config = dict(
    n_kv_head=4,
    activation='swiglu',
    norm='layernorm',
    tie_embeddings=False,
    init='orth',
    init_std_down=0.00451,
    weight_decay=0.068,
    warmup_steps=200,
    decay_fraction=0.589,
    decay_shape='pow',
    train_tokens=162300000,
    steps=4954,
)
Each number is 500 + 50 x the weight over its row's rms, rounded and kept within 0 to 999. Layers, rows and columns count from 0. Numbers have three digits each. The size before them is the row's rms in percent of the matrix's.

# layer 4 MLP down (transposed), 768x192, rms 0.239, rows 523-547, columns 0-191
095:539586557459580528515539451561464528401481460486438489486583590494513436452579434478442494503412471461544442529572492516495588527528446575553512487452541484435426592506461471594527503590600535455514535463506438463497365496560497465537425536550566530435545354448506551412502497508551519558507492521534457450624535544515496555553465517373536466442522529490484481465473452504484456519564554518483529517577519534430562493360489489552515494436462489496426393499471527594461488491458470442518509588473475475453539582532503506488503473524483553561567445525471462449496516514494416449
089:629544519501542539484420480511482382441494508528520474495467521565547569505505518531492545489536516422584559452476478475579517497426524560494436426504507459504520500547575484444559524491449433517503521551488502555548592489513551549410440496503518539576546473484510467486536525479527473464437478477437456536625433571434470458428499436488409465495530482534453421404465352486418432591509482490470471573475506546465507517555521545588505464631597499467526459510581578482503528505517520552509452557508401431497468545501563499537506501543455634561514548622593474498531558455464477538
103:447488539555466506577602549442570465506463517528600489488485537494448443543528574529519480495441500552523557426610504456557568502334503515442585480528479437532396531494533465470545511541493443487544428470578477490501566565550465500454454423533557523529473447453524497451451443601489522513550408522408587498478511524546535485489462430542582348448535543355502494541546554473540509554457515540444486536495509516429469564478486444539527533570544519458501592464498592497526471456490439543595526548494535525531460505482499532566548516527503621523519463494470596444470507568573504458
102:535492431482474509457432505500538591419536524452530509473441527525597483509546552484523524578457514504447413527429534437552477484546494519539444467528504428493426515472463466493533564527442518610483438484582477539494443560455483512486538535460514477449535534513554485495564341378494481436505519474586497517588501467542449586365499402460504565561517539433540508514484474455534457484522469494537485461494458501489475497455496508410494568492585627537504421384514493662460498493411521439424497458489483446574535518517460495435408463450543437458552489538556542450503526550528615501
103:524428487526539494558492492600543513459462559482526476465519483523545442540509497554447531478403486535489501522446528501485576557516389574503455490537441527652532612483512477474525665449553569423415539526455570489512517483489442564506430594481421509600469520479483535507400511575558503454565393532558458567540497431510476415458473498498451464506491499523456571451518506528447500558594489640516458501498454523480472470557485493488542543528497487547507513460497553524491509468528432478589472378465498497526555431466446470561452479534570469452477455546504415436467373522504586535
099:474478476503476578480472469545530441480447433525477485494567458468501507482498468506499497439603537445490531486560547488495551452572468517471406433531455593415480521507531532567495498488673487469482518475438492461489554348404602551340577468477468460477543529605405423516513550574401504573557545448475449515564537480501444480605534515508526496467521428466591516546504479410408435531490409509481558490570482454490449486483576524525469494425416530424527441410513542455567536476552568531487475530508522443449508484522499541571527524520436531512497470438514452536559476528512509489
096:583557451486557409487537586474492594519472501450468577557542389521517449446506516544422488580512529461480537410468529491515510541464514559454460403570461401487505515451472516499517483547506426470459455563517492466498453623532507512459427511586532496483462486444477503521477509524547450614511597455434478473534449514566473527472495536483549513428445507395460469455500574506448484437423550487401508516447490501464443529491412540506492469465531521495523586572422561586598558524494528565556454595426460496464397381582514545504527513476558581380548485480499540443525522564547455504
102:578422440399474565572530497484551564409506590512557494571515590557421609449521559484526519491494549537510577495542497556431518523445507503590552510495491470547435514469474466456495543537447433479554486501459489463483512587566490547465459463557427502413492515500566518517456609522539501532546565555551526398590510476463513514570478558483523594515600549497545495562522514448441551498525584417501452528540578435512569475491421442561501593431447481411433442561488489566495525553529528440463503494482435589462550482478605501486470409387480525472536545472520534476487543549537532587
105:516489507456547550434547379497488456579527562540488525493501444531484481450560395427533507520526436503452411494531546478498497471457488545470538505519495460409444433524514455538561442524530443433589511517522503567543511484424502521490507463570570405476419479470495533589493564535492504492440413428558555448618515590500530444465503464449583562387544529505481460434373465509524470443420397480522493464553449531584522540608404486523590539520473443449487541502510503521493487594520546440487605558569477522508402441546500544553436391528501508530544499458518462423459534485532483554
102:502537493558535535467549443454524495392485458495471479555507454525549506487525431469576448417422538491500459435489566573480475417527432474492562469484434431488496416489504546372559578525469553525446470463557604517519437523621550550531451508553530518483581415417415518536485550448459469537523522518455524599521458512504534498551519428437543614524476518471439499445529500451543451523534471510478542548428488468419554510472477518575503587553441492510465449456458548485490490511573447457435452540465482506580496498484568459596503513553515643499523494499562341543491490353465510502
099:522518481495439523480499485424499618558589557567450452513498539505454551475402517413501434474509468484485549531419481507500559543567543445429486466555465517468539546527453483592494518515479434433444519448641404488520498465541505382571490464479436513511579521542418534625458568529535493496558423539581535490462513454551556431520488479439463477489536505531465483384505366496542499430477469460502505535520550529439493501549559429483519514582456479504439480502484503515508546485583542487444473317488529486437479433389425436414569431497473518463517416508537549477527535491479482494
101:451487500497488494563491480497530476542479532456542471421529593495506575487532521478478449525533488544597465602492504578613511512495488532567489469482511473503508509455527433527460530544413429505461538503457503439436537621487442502407550497402474507484472501577532489445470440480442487446488560500573455444474529462493484594523445521467441628521548585440557487545482579405456509468539452484475501574563563504500555533436590437487550591390513402559507406498501481488452564541564479584487491462514488463501514565582499551499557512393532437454507436570579602521512486381604490527
100:536519455468484438679457477493509441617590494568549426539517505460488581460513522423617488554444455453394440465442464475459529536492525516557574548506553512494389579510485482504450520547489509542479582560468525440463464522494559489512501513379454497538535465444559540547463544539512579495547434530554486504526518439436475510486531384479455492421467478550479401414520555495461433596469525643496470482470560514495542481405569495523506603517438538514477516502532393501586512519503476487522518532523478486532517473441540479514571567457511502492577567573506429547499470523508605473
110:524469443506512529487458462417504501470450527511512540504477560449508489520489538503455458511515470402485536504459486605498492476417493593544466529560529522539536417492535528539503453416465498557552547556537636492553446432456532465577537490513527462437561529473556448480496550505534549547501494494577586519455502426529516515509470546528455552385515594490478518570496397565447627491449501446524450572574508591473472564553500545426475491446468554555505517528586578503503480447435482536499449620563464434614410630550610525383528515550532515521530489514468486472512585506464588549
099:352502508510476552466516495442551488573529518498559499519594477526542425536543490516494532450592541553470553466524504498495561488567478538468500516561467509498526455510550530495478533491519359567599496469475540498543564480425570516573531494457474509496436571606551467406479486546543535469475448458488555508511465483392474425458501663595564478501462535518437502504527547444511577500525513448424556462491519520469496372469478576527470517603435538485520469559624517561509507433389546477493479513498500551556425506587543464555508391509507530400490456511540521475560398472487468422
111:523469489491487509519498514424470508452483560453452492460513404447532591510442430510540511642492462461511480577485554433482549576476464550466503457508526423440498459506503547511428585537453492527462556462509578424478503472491553526543508567338432427536602402529481501539538505526516513553525574514437505453426449532473530494433413609462548547536485619476471455545555431574508546477481419474499503478544570437547511481458453470560567557453451561555569432496502511491462560464588492399456521412403429519545559510529480443487493544443499491457540547519506471597498617482519455532
101:513523529536468511393435468477459484477489494490416488577450530568465501483386628556423543498450503569513558488473463525441647645426479426530508527440572504565465475549495526538471549498502539587461490511510547509439534484466502440440415572545492524479472442612482437445552515547472486480545502337542503507475556650439481453452499461513514504479501366433508517533479462513564490504549473520490567556588492468545450518498513457485459466458476512501487522549530519461465464428548562580486521570473559539506508495498570556582485507520461434590534446508444472440451448468564455442
098:490561567574536521399476529615519434536533496501629546563501479527579550474450551489512606579476484562509505485548476585604470532481519416514460533472462497482563554427486466500480466518565508506510501460560491506539516500535482484427507582466522479485532507456542450528563460486524544410445528501511515509462517578515561466491460615535497450509625544442568466497550552549465579495528518498496509413432430458471500397410435479490511566475447504587510463557364424392476463514556547476382514418474476470461535498524532478538533511432554485515548621390480527450517513443535554450
109:510476469501494551431515537531470549441450455515494537507562425477561539469550356486489542472549447496574461461555678517498468441539463523499441479498481583561405560501514599545467492515530462480489517501443566491502533547436472491502452451571461491510543583553478481541509535491532478543530591497576481544506459485555493587556506569469498530554446592520545499469481535425523412465503399413645504529342368544512460510558426540472583456494551528481521490590548443427580493504495480451533545611506480514504491494482431442480489595465449517496513504562504483524495431540523506444
094:531425451464471555478547455388454466537516539484564537515575501534485572520402474532526577538407554541423404618522514549490484484521441474516528441544480564494516498508524543465430507474451436505504525582513578484495527455486477475455486502432485497582493509543523486671487594552510501480465490563466447527503449447593449381503512535475435353517424537520467400489422480480579536448510529481438473531474419430544338422571468461541434457541486456463428490505446494511407554495420505421483518503520494494537546539507477424517458465480460463542499539471497600514511471497440481481
105:502567459614508480515560532504540586424482531517443522524495420433523451585459479438450426583534481550462507531373407400478423489558455451606450472407497512480565520463521500526460648483489572534550526476450616593486487400472499500473535453515521511388493511562483420532457447563549494417489474442475491507520486514515358487484431470479529505567580558520499472463541473524552488404523508542503503552436552550506566480438555518469449453484487500464502528457501549425457585523491511525520509478547499586537510391536523523498431506520501489463430531556502446597513501451413548548
106:479468473501581512546580571472523550577448548533471546425575499490453524516465412494558534499552363520441481455409474539461477593536627491548551464524438507527495470491448415580498446518433569529519568578519566470524471511545485554518452468468438518465453522620557468486434489448560501574436497476494469440500497490559594527523527493512558531453564481436492455523519470584493548521532453514466425465474587538526496477509403552528479406567565481498542457515552543567552551496601611464510467356460528493558538519453474376457515498506544459495501392466509532510521585508575507541
103:614408472517542524493561546479561377533504508515505482558459463621469460481501588564582563479559587471523572528472475473536464574547436396475569574533508488545513411568450475467473419481547532546487485477418489496526456499600525453439454487508463547571534459591536465477526503535459486486491429508488474550506434528511590462478522467476489481431444519496562447576602502514562526506543494483439491445523492559470409520551503437538481482579495580367497474572361543539584435498560572496501463535484446527457504425591524500447435553470577525511450525506523493525444531398474453481
099:560570470481452434550542569455518545514521453448517509448522576436529605463550462503489496489407507458540538482383537530496455487468494587583536471606464447516473439553482623523531491442510467599551488487618513506549531533490494483566501494571498474474488458432517515506585458449623449563498466510486485471423551483503511575438504513405509474472573517481510492415622540511474492484536577571540494522517560515509538527428543415482511559528462544598574492574496580547527485514529408542486499559537584634478497452400551547516558480523535491555513492525504434574466522460562382539
099:520504549485495564510531464574569477525466528551572535536496468437455517532342591512493523500634478495530525450484474541435573430489480576504547542493503494382441430472514412513542529514498465489446441469485477523488439509444491527505544502495497496484538539533520525560538456501481439456510467574560577395508502484547522484520447435557563550562536490466541434497420533594461481505474530540469489612565537451563572478549518433558507419353542427457553503435468468505543494647441473487489591521535516603573561537480595513504471520500547550443491522419524424415569505582481452510
# layer 4 MLP gate, 768x192, rms 0.26, rows 524-547, columns 0-191
082:379527571457470484510485433502474483443386566478558536419429444487471512516489478453589547517512482546386492584498589545498416497462502486530516473499524477577539482496561552428514428477596513549499499608534498474434537394529485514479499522505360472562506518529596474480453510527561485564498520499445605521484532500491466511576481602491547497427556510512494517527617526476617572525507423416470577533505527571561462560553508565483499434443459509477575589463490464570489431560462468452452521494520530457477523571517437591521443497485460441464534533432474509530565422569582502535
104:571486560533488497518444479505428513429519493476476452606525535621475462533418465506556636546402418449549587484579457539508519636512523464566452498531544459558548524453500504509474541485490564485454478397463499488506481537452500501511394413547470406437593508530489508562500554501556469427517553508543510482547556516520471489531547485461522542519442448549548593346472497480461601637492497477562503439475600507441446586495412539464442461463483479510480493555485426468550483530537542524493499528530457496525432495495587439473495481445469477433433576544506458521545528448453584467
096:509502524444457540512485446549420521559485457511444506500609478497454486556527442503476567534507576446527534525466491458494495602484518596533420456481493585473543541433444548523524468459497511590546444483482407498477483422511462487519527577403474500424538534481475522525566472485503489496540486518522475417547398411574448629402517495450369487490456445495515509445507546484546407494486582561515497481530514414447470445582481602465515484478470571524473487502478457500512382522529451558410614536512461559528532371563511642569502470537485457486550420485422541435488480508559498488
101:503498401515516415456492511399531527575464527483542479603529397433479455425476509416473474487650653513531477518570442597445469506482546479524564517483548522459541423555541500422516530549490537554452540471650535460494493503466417484511481524484449482491479448542521470486558453552490506581571569534519417473442526472518548532588477501404623500490407425531497464507472497530531462561452529537511511500614480426413495568475443485569512560496509444518444550538480418450480539484507535533563545491413491471507511593508534456491564567472464512594499559567500508527458534571496505509
105:462472392486466494420379530463468517473514484402524460556491497574576482425485513490481504500496420378508523573492536483497550427464477454505430455504595507568437460499568521544523537416528546446455585512435555515476565575538558422556496390513531491463529557456507519536425510596473455588515610519546515505537467387496535555525475516521571539513521457523625483423577505481501486506481459384475508453458535478556472491499457550410563559508488462400560525497551485453459524540519595508534608599562435475513471566497528447473475547503470453453452498499456493560469423475472528412
095:554521496463491470531448559567533491464443510426450490525473498483542522456467512473532431544482524474529572396479507556459489632500443484531381555513502551480514498525479438446447566558576573441484444509522496567463539519502503461512480524526441632500494489592458461536582379466498530511546512383438534539436522542509368523412450436474517487421466503399568425478521503486545393560567529497453555433491473652450414451495450455509559502509490475501454594471451515406422545534472483534524508476501540435399482562530457495504553526474506503498511500435391501515590448481522533493
103:511466472479598607495539484489483554585431412524503467501505434550589424481449473487467513509596427545544491561399419487484526491460497612496493531512571532438509428525506472515450509519481497518513529496569486538437552521460476457510511507481462554437494524630566550483460590499536476488413463571480414542470491478454534497399538541549506509518542508546465564555528654492466453538519538615527552534449479466516526444491467627539449518430453641533442532474517452487462574501474577440520487505438525499474522456577463505452477509422467566496493567491460451487454552615392421474
109:610447607386494578473476509456536429487503497473579512537472555511429554511633455439461456473464493513500575510529460576484485489502547456510437485513469551530482483456519547605450509679461546469505480550447436470488564445474556440526428566555480329452506542528496548513519487438403488490459443465511517521518637531481483507519508533459483459560502464528545513477439429538437485427413507483482563509403465451519527524521534517505549615485509440574481502601459444448502482524433529497532514437499539485455555501453541460414476442583412489475526509419456532520485534516502488419
110:502525573584525467475432518397573445500476470515497511564392439403494437551509478546474465469425509560485490582531550513532527512542491530446604472574520562457458410488462533609460486479637424496525378372473505614558531479525510535491441509468472564475495505431537576469458508532484425463483549559506463552523434503518418552530554480394438472463429541483466484525493423493535471583503482422481530559521512518522485479415561474483423513591425450451494539420470566483559516513464506586604518473481599485496467419466508408481424539488513544456526530501555463499555527469491522485
105:480400523513505478392413465508437525424456424507433454443459579448507593556405506451462503492494530384502527396461522521487587462623548494357535460558402628560501487502526541415514465493446484510460534491617534478543435458494555529513525548552553507536526484464488422506475520569535447510533420514503542523539546534508417472616495384488507495464459444428645491509490620527541497466476496500487524526518543557439510555459496471499439501466508475562496550509531527433542502452394461503538449510489487555553481470516486485526512429401497418516506581534501526548503516510504522544
097:473465496556522547498553566469493517506426565481452460479505556504541489488445439449582432489510536479520469564484576570561456525443521541475452490434537547483490553561546451447464487525553472501446428579470526462524436529478391470530383515476443483602472464554536498424479385499367486448486492515449472507514542361535555546493549513571498443434498525502492409541558420491541471546467482535472452546504525460396551462461577488473526550456487446587481538520499587500438492548483440556576393511544609550530558580505487573491569440544471453622446510498587521495465491508618497449
103:487526519427575403514495400478525529496486462516471518421427466553511495558534548541449524438495451572518530491491516545473508361497521581534520531472508580490409419484510581520514359522498518575508440516533495445596484432560440498444495476396427556513475468497584502521480584471603482474434536578571526549537537458486564589475495454405439432535548627463407454554546424510505477426468485480519552509413513414416489500409531481493443570474525507424513435448537490504473529499554526525505504460435441531443467488482527499561469437518432471500416515545514498472535532438520617471
101:511464571445482462432441430524575482517467444589482476475507512491507470545563567515540577652533445556506505419365535623463497461448534417465550461561499561493485400486441515549484482551463466493603460479449480490509476508533570570468439495513464581488495481503512422423488456522520487520459523396545547525471549557491508400477517398515456498437550433527512561557547491523485497566513510453529499428519554463523465502561579390569472445519486524469461512458617538505564489462529525439475542530571492582393601512442481552489559485557471531506564539474573583501538573491409458483
095:602502582573547517375535532516532461488509471609462413560473474528468529426544448374571424439476507534547605421393493479495462566508481489554447594550426487484493524473506509453531466558509575500456438473672512488520514512544417503495474466464546449465478409538525509524432474591520538466480542555499472588517501507567550570519578464475494501440609444529487479528551581479474498541480517504445509623523489618467484435490425479472519527432477515566456574534537504392463462452472464481501516497482543473550486441464542518490411492513410508564502523499494483544394523494461482521
106:532542508461453553490416586485512508497516348549371554500410475448460585472455460449547399506508495432487442445411390555533553510474459410514504433490425482458496524470531523460474627482467472538515510544512491471523485469547493483529555522507525588537546510494525552463483537531483556425441422522436472521460508580486470525611470565478479522556547489472508487508563521507599570512521553493466541408516531531484518538458394519456562460501628503599492468502466497515518515589467504526504538432333603602458560464506579473459485450533486474457503502447500486506431492472421554473
091:507410418561517487452516486513483482525549564515483501506473546526398505523448477562417523477564515586491514467487430484486525507610558515393545512510536445455465422480444490528579408459572638544552569515507478481526529563476531496517508499487553478495452604505467460463481495448558520502485460513492510543525449549456414572507480537427530534563483515520581530521569490505475474489475417554599428551494450545416598529528479527455531606432447542542478461433415494460532588427580529502493544508451455532437443607442493506503497536508612518558497553466545381396388514504569571501
099:524489526447461482603427513463518524488518577552503405523506578517468526455450466549577576552522525499423489505573458476549492529564533561491494460541572511421539508519420405504522431437408459532535525439580480461521441502439532545446521391487456570481535623584424467483483525568452412518536532460412461523511536568439478559416444469475548468546534504561532420439518486490534505480418517520542394457523525458457497564454391490516565539556533462415477376527512521444449489516497454576500420509536578523502527502557531517589513499510401513509541426502403389496427486470498467493
123:475437526444467500528440563517512467508569500531401502489565423521330473496545478495453547453559554531519513585485590457488552485500530541503472486457490566529511559419510500515507547448540549532485578540475515562474273568408446453487513495493508433462504492496517474607590428471547478511587555577540501467460489512434480543493518579575528560548517472514513515379539513444507470456535392479581570435490444474517381559510463575504547553448563563547500584534542449496516534482463499504496549537536480520478489520536543519476481625545442493530516501485495462463455543584522421484
093:505425534512414442502595533512385508483493566500473492559483409473454466516500508477536580516437531500560578541517461468500479484494470444539500498501445521495463548504515479574618358543487531602545557527486489471513401410477428529466507482473558434514564452486484419521564481501593486484511579479551425441514649517508419556457506555512482499471490474370593546511507550495511428530480526437572521446505465547518452538481507452434576480507484469536490476510463457510542520572496534497447474641621539448509447485507437566493496623504555574485589436449569462594508497501526469496
101:437496499514496479524534460497416398582471518524491468466428514476451444350503531540543555432490548523469445566445478466475574559490566540451443521449485444444531446467549475534497483594586454528404560507490544463455555483560502468467476447395496497464503541495498583465455546442584386506439416527463514464435553516416560469624450399415483530525511497455572498574450416471525506454397527426425463536451553520513509489506486501491542490516492557536432519451497470495447500441455461469431542422499526472474437553397524565532489550633550418502500485489493501534566516555572430523
102:499406430479550479488417554488467505492565426564497548582421508386516532518540367516523378504497493462494561494481539484574571512489554434474481522414480520549483510450526488486413522528613504509501460481408418537495453518531517638596542547528427450492439439504458556542537524496541497518470524486429501485520458527482450553574558452501493496562454455499407467439471473478425537593493530405570490582455487488493515466450479403464503641453497492529474421499457503504576465513523520594618484514548544570453443463511500522598521435463428525432518528497466536525475452442532426524
101:511479517553496498547511478464539477483482514540426566520518531500468515430476408384516490495485544625469465552530537492473577460558525480539503579539500501606532596502436638373540511433534530529338535435519525524491488494470542498561495463574432493464496559463497489475510545575525511529521448571468472389543439453507480530465522503498505593483548605454546397514452473500583529535476439437510516498521496537457515491489448507448491577477530556547509549458528483365463543576453437460434509564525387412544435486521521407411455508522459496578455429493585473477554503508579477497
104:531461504561464462527454604496422473446455490524490424538547527525457450482459543511542480506534466564537520555434597548499484486499435511504533542563498474466573515634490521476557497553459506470503547518465500447481476470539476489445546580501490444443459552484529418564443453509484404505458494529582557592500474497642538581492602543462573472475463469430553520494484475540502477501574452512504507559496384536531565431491477488538455405517451539480535374489535506450517509511570572650506472583559432457528449482442500443459446483381502580433435534488483448572392458412467469553
095:451555496497437495515337593453443555482433482407465541509529513554547527332576475504482496546513412573532511566524510584430410467544409396499515555529485540559490558482531525452548506478570494488401524494432525469500554529528525421477485563417510421503509476542465493493561541499484550577430595527434528486465445523426469587483526546557506567536562443487464523446506547491468443535493511594458530425458541511450426446459500496433539511466458475528502445551544496422511492442513552514637461504427440485441488477403530491513526472511574464456458450440491467444420573469494523516
# layer 4 MLP up, 768x192, rms 0.257, rows 524-547, columns 0-191
092:381565611572511472445501462519495430471485543471459518442453475372411490532539518449519503527534512486482554450535461439466535495455552426516581590482528505553526532500544521558444460534425521573521418585544464501473554493567487601507481460519412480477474511446531504590496482488548449518448500446487426480444534463472453586588541552499441585501431478557512520540621479585542610448540462476434623624509505593466462487500483508490568560458459462543569643560500517489410413518478483433477531469513558502441490524445476574501440471526496525466454472480442439512523495519489525472
099:512467452508454481530531429536542447549501546503494488541465580410437568457573508552510499615525452468447539512514513472522548391573477444459485417592488476506406581542503526479573496552558493434607554472496516520472576476430513502434664547507477478517453522472565474510512451460491529478457508540443588502504560525539439479565581429486510449440579532505457476583617543439457564438499553543484428439508559489464595480454558511586469561525469602427588502447455547498445382553483460474507522534457511500485498476527534496482489506467499493519473476475428545566412423450533416581
096:480554598532508558533556481494509443532550532607502417551538458570471500554434469447438515520489456477542482604446499499523453500537475592417528545581495590566576411466469491438469531506507565491543479500461539541545461522507579459615491549495442475442487494443533524565453481520494597464524553451547432534518489472551587486481528480448464468463580433483461585500604650434509477513529482497623541513547517511456431542524433436440483494385485476531585476421475442574476537495481523557482531514510467517512524472491492486508400536402494523601556409559527468480420525460422538430
102:568407535528544469542508450561432507582500478529486472516470603480548556482457486529498530497375470565468505524492554479525549566545449541574554471536546481485529530540557538448489472462487474516398628566516525562524489454548510476437448520476527520540510501497501575593449443548552495387485402445545514543500377506486465483424500537479512517555534638577518566426490527475497489435525487483516443520449475486494563560498512510369521556508427393455567485467494526490539501398498457399525449452497521498636578452593452489548472450437465525483460408444569455459536437459449463513
114:508410562414453457506396447541470523550446514466474476470428401566455514490501452482491457477470462409417500504560477452496496464508492500537410536521522495524471464494551558507471482474549529536469591514503536540432513527493577539567538545493443534503550538463516535533481496613476497420507603576565557568554453468428505567490511484505464557577494454488572552466566561468510547547502518573478589439460594449538465499523517591501585579580467407495529510506440493484414423470472540507505530502586443454489527483442604526424403450483462468516476545551455621469396415549468592409
093:460474561521478418468521491550560522518521477436540450528417404507510494486575516554599449480530472474483422535478554466448523450466486485444453530500523574425496517592477513523462485596559497498541443506444545553524442608522513482550463580471353478512579526481427507469555497573525554516496573482610500553420516555442427578467520496555478535446484491475511485521534487510662587467540533526540513447495516475554482547571505478461571510485420334481460564491498579460469485447506412512484449422499586401479476494528512497524432535573497510380520404535488501555439475560537515483
103:563518489470471465520486566518547553474532571502466580491483559506447566534525425556513578408432532460453570469535589514494608611527525495525488497382471486528465503479495521490511474531511503438433441454485495490546471437471566520506536471507576431518450485403508478522556368507490536555562517425470452399513607446434443476621438427446514495477509447524551447509524488503542476450502507368431408492537435513585487524520511454462533515544538403436452482497532516423585466424573459582565524401527593482439491521448476514532525457519530407477583508428545504561488488436486531480
107:482514430507626541493466541541562431461418556460517508489363538512506509518458507546515584444521371541494475509434559453405420477539481479530468470412510507523462501537547503527566430566527498488451482415373505583606482530494505423493442558533441544501459441608435484540526552537459528496480491432527562564520580434486492502537500546477500640488520416527508560542520466500558520508520476521466521454519527529497644441473430411528480538463498580487568413553505551529492494514487561549576486572397490432470549532548526470483547452505530410490470507511519500528480512614529418469
105:436549585524460533567400428503448545544561480480555483567522494502604604462641517386463437536434517537497474522533478447504479475458528615447495546481468545580509488568460479460597594476615498517553529442557451517512579533523534522447538471493518476559487498484496462578469406469509493546445505422493446561478444528566469602444529483488486472474523557497523511503543469448535523486536520459443613454622568497477499418506515536487471460538500432493492476456449430571553510449514501393532398482511494555465490463501510508507399367484477505397545503498519476445487536467605533465
096:523551520521459442518471527438519586441469440469483572408472495544486593480512443529385446502535459533508598476554443476504445455493498584443466552511495499535498444440406542447497406514500465493499484485535520459534568577534472523415502520464497523589457451419572454501441510546487579423523451487500497568513422534473419541486483480485552467489581370449490424527485447480517538387537467534540589436537513501535634519473479371476438570434433455587516480480465440508533398572532539429460506511541549574568529455520420561454519445439458440556453508513542446516509542538457531558
104:466402438539465460524554452548555554597559421494532446519551510429555478486421471512437537434572467463502511463492510550500533535410436563569515501464425570482589525507535492430504418493443553482538577509515533460435549446514434458510384518499552481544518464457509426461508477393434456404527476464574481490489509392443486516569520551534478505526479585553501384572564533593445555503405441517456470514530544572482452516459481575497482457527486503564540447372504402482523450449458497525531426518442500452488497563559461559553527549450513500462527552513481537426482503460645435507
097:550464538473443492474502470482590456492471588608543478481447531441488540521556500548494499508485488650394624504470520537472431472423484454594519479469511493462489540479450471520499544465626430429496444493447520526464560482466447573446515452530604490530505480566490555459553479488542460527502539530505508559553474502571494506487523473411441504419521417486541469499573623533530575509476507554470528539459422493479486505490493480494502498451418573493388481490412505449453600598520472466444443487535547385432504511502550570453527545386483509456461434598592487428547510574444561476
104:513545444446554437441591418501574501474406502372520509540477536543499525509479556607599572491503418553502546494456600505420462532485468458479504540534627491458495496494461480534505502576592458591588446347503465470519507533476608436432520504499453492465457406521464514478448517539510441435461507496513526634456554542523524441534543529536497502494458481470496519505494557494527568502493563539501579560440479464519564456530484486576479539439472525576513442493466557453499569539446535500493467496492465494391494481480585457487524489508471530469490505477589546483594644607493488400
103:387543505509514449526551536466513465513596506575541553592445534462499535524529476470487485438532613472527481619508438586483466476510535480524542493478569526542462538519441515458459535462511568550520547459543549466465525372431466514556530532464437555491468561476434470476480520591472506449500551517481479440534408465484550534399584533503496529418438471466496513552564540501585505556455559529515509474365480430539536425493487479520525528445514453542599482452521614519426486456452507531465443479476520612544478381463534438531495481568474597526528573510564579454508483494674479467
112:617554459555500546540480550469566534439484483503535477557564434492482556455548494475442495542502454476498451408478526511487520508510460563505535455427536466478531459481505491472615482444588550445562549541466492500583495428541498458547483622390547421571543369540499472462395462487467477440490417434535530529535598490578416449453486515527420508516464507482487507537523501481462525589538504440481509536525547522397426510537463449548532517626580538533475459465461497496531471410487445453518505428467581515416504410470524486533475456403545574430518475434557563537448553447418582451
097:458515521562463512485457500426509544402469457452523501537553529518465471504444554582446495515509531486535439501535546551521471488531480491498374529557447511573546514467477539465526474514411483519491505489420467471521555469486613457477482510577483463507506301492434529488416515477539521494546524415447491524485600474545534449420458509563492573397489551472414473498574495571525543518529573458485560395448468477598447417489532560479544466479490474522489503571505514539476446595535503441566503549509568503516600425379470618528579476540441526506515449458518578568534562374553496500
098:454509516552430547462592489466513499472464482354484528496477472418496444540493581478420512445436531542501542444448510501549435506439502455481512459499394480644477454439463553595443426526488600503514498507404562530470477560419515498525518535486590512502467420456414573515525491467453601423460428598473485441468494484542546554546494554555481583558489495576499613473439530565483512479551530478457543506485476545534420487499406530518621495455469521557615574453487508546536495579502507500561582455460593479463551498527538525438556529573538521533546500507538539447528489567511513579
111:517400463469519413482455456462451493519555457538425641499490517464426475501496523476487537364538577497574532550529575450504532429550523505503424437411488456564483505488486570476443504581521493531463511534498510533459501532419427499528408501555466505433536443459552461451474509586422458451543536516507374519470474556481532486514487495527601577477570482484553467403437553416497481478493447408601554415425489483502429520414499578514546508605560532556469549571521511555582568511537461553501576593508554494470468511512545497488491523537562479551429537468402566559464515504562477464
089:535469514546415550480577583502439483501512508406536572458472508516482496483506469445440464441550538519515391481442440502551506603530536546509543409524351436580494472504581512517474496588466591448437471438472603485446546462530451496533480503475538473472444518499516509430519473512429495539492536560537518510512526487500426516540598556480448489538589509528449518475491520426520510455453586612487487443475578539432551410481456488421466424444600500518546469483526465468489480491501464485420534504534593419550380415467484447564544537562488404417545493532483536593444541452454571430
107:452515456515517527549491447486495564458423495572511637477429500470526531510516462482452515481522495429516493497472530524490510550565480537557471509506415490515512429526562530448508392565573494576425499498436641469458529530446563501530576483496526366477504551487625495513526511526519509470532549477476573573538525504559455506409545454497468455581583460495545541490569446496502457497512430515536519537493553441467492600544512517496528525533463336437459480490487478592446451560534466445603367493520608574536554613474565547453519549419530506495472458547537433567496555524442547519
106:483571505565551529492509499476506483456421474510497531552523476454509402554551476556512441540483466483500454453460515496475435511522490582538610563528482494536545472524593357491488419530470537496523506590498471508434521589486480545556476540470434488501512472582573500501421533522550458521495531558530537451594468491511513455524494477497550501398399446540521531444418568533570496626552397491499483615482423478473534611531433537449577420453400479498472525488475557512496512493454588543397524511465466493441588501502472508421488588437494370477401490501445568482496498464457505610
104:470583536508505472445433557503461546605523427512584490584488537453564480578529488470508473547500474412440549508469536462495497536436432495484516490512428560446527434480480452565495411535473562488591470475507443424614506522429549467451505557505537595498518385478489536532494488543499538499529562530518534546509597558495604441439513501441549483548513531538592569595515475459457432441535613526505571510494445587566517517507505502531582435472541591431462408467542560538535459554435505561554540463580608523513522477419474583513513415466454540387541520538427500448520468520483472459
104:446544456462435491472486452493627464488534451504574568523460529470494486532553505448518544482459518472419432505555404500531488398527544529427471443513602471526573442533479466523496465420484489483553506512544532562524530551491612528555519495548492392394587462440553538450541495573492483467466536489515410465517428555433408514535515442585498512504554473605437518483407509438459474385502475393587476457509449476536451552515414594438463539537603473412470521500496500562509539536482518416550522454499456527575535572609458473469502582506485533561518565495587502506536507554512481564
096:481473562531484493450499467546434546432483556495488552517484532505415366469539580463433554492502419490460555537508522515461497434444499493430501425520457469543442542420490569529490430532550485430523545460417456530431536492502618555553462448508535511461502558554505507459503561450504474488512560398467558427391460529564496530575582557499561476441474491452507586448480517552476537520488444610477474525539519526591548446498553485469561523472471433427500418598463501500395515485489556490524451488389453600338508461499561460575500558490456565461533526456499571552476481401538523547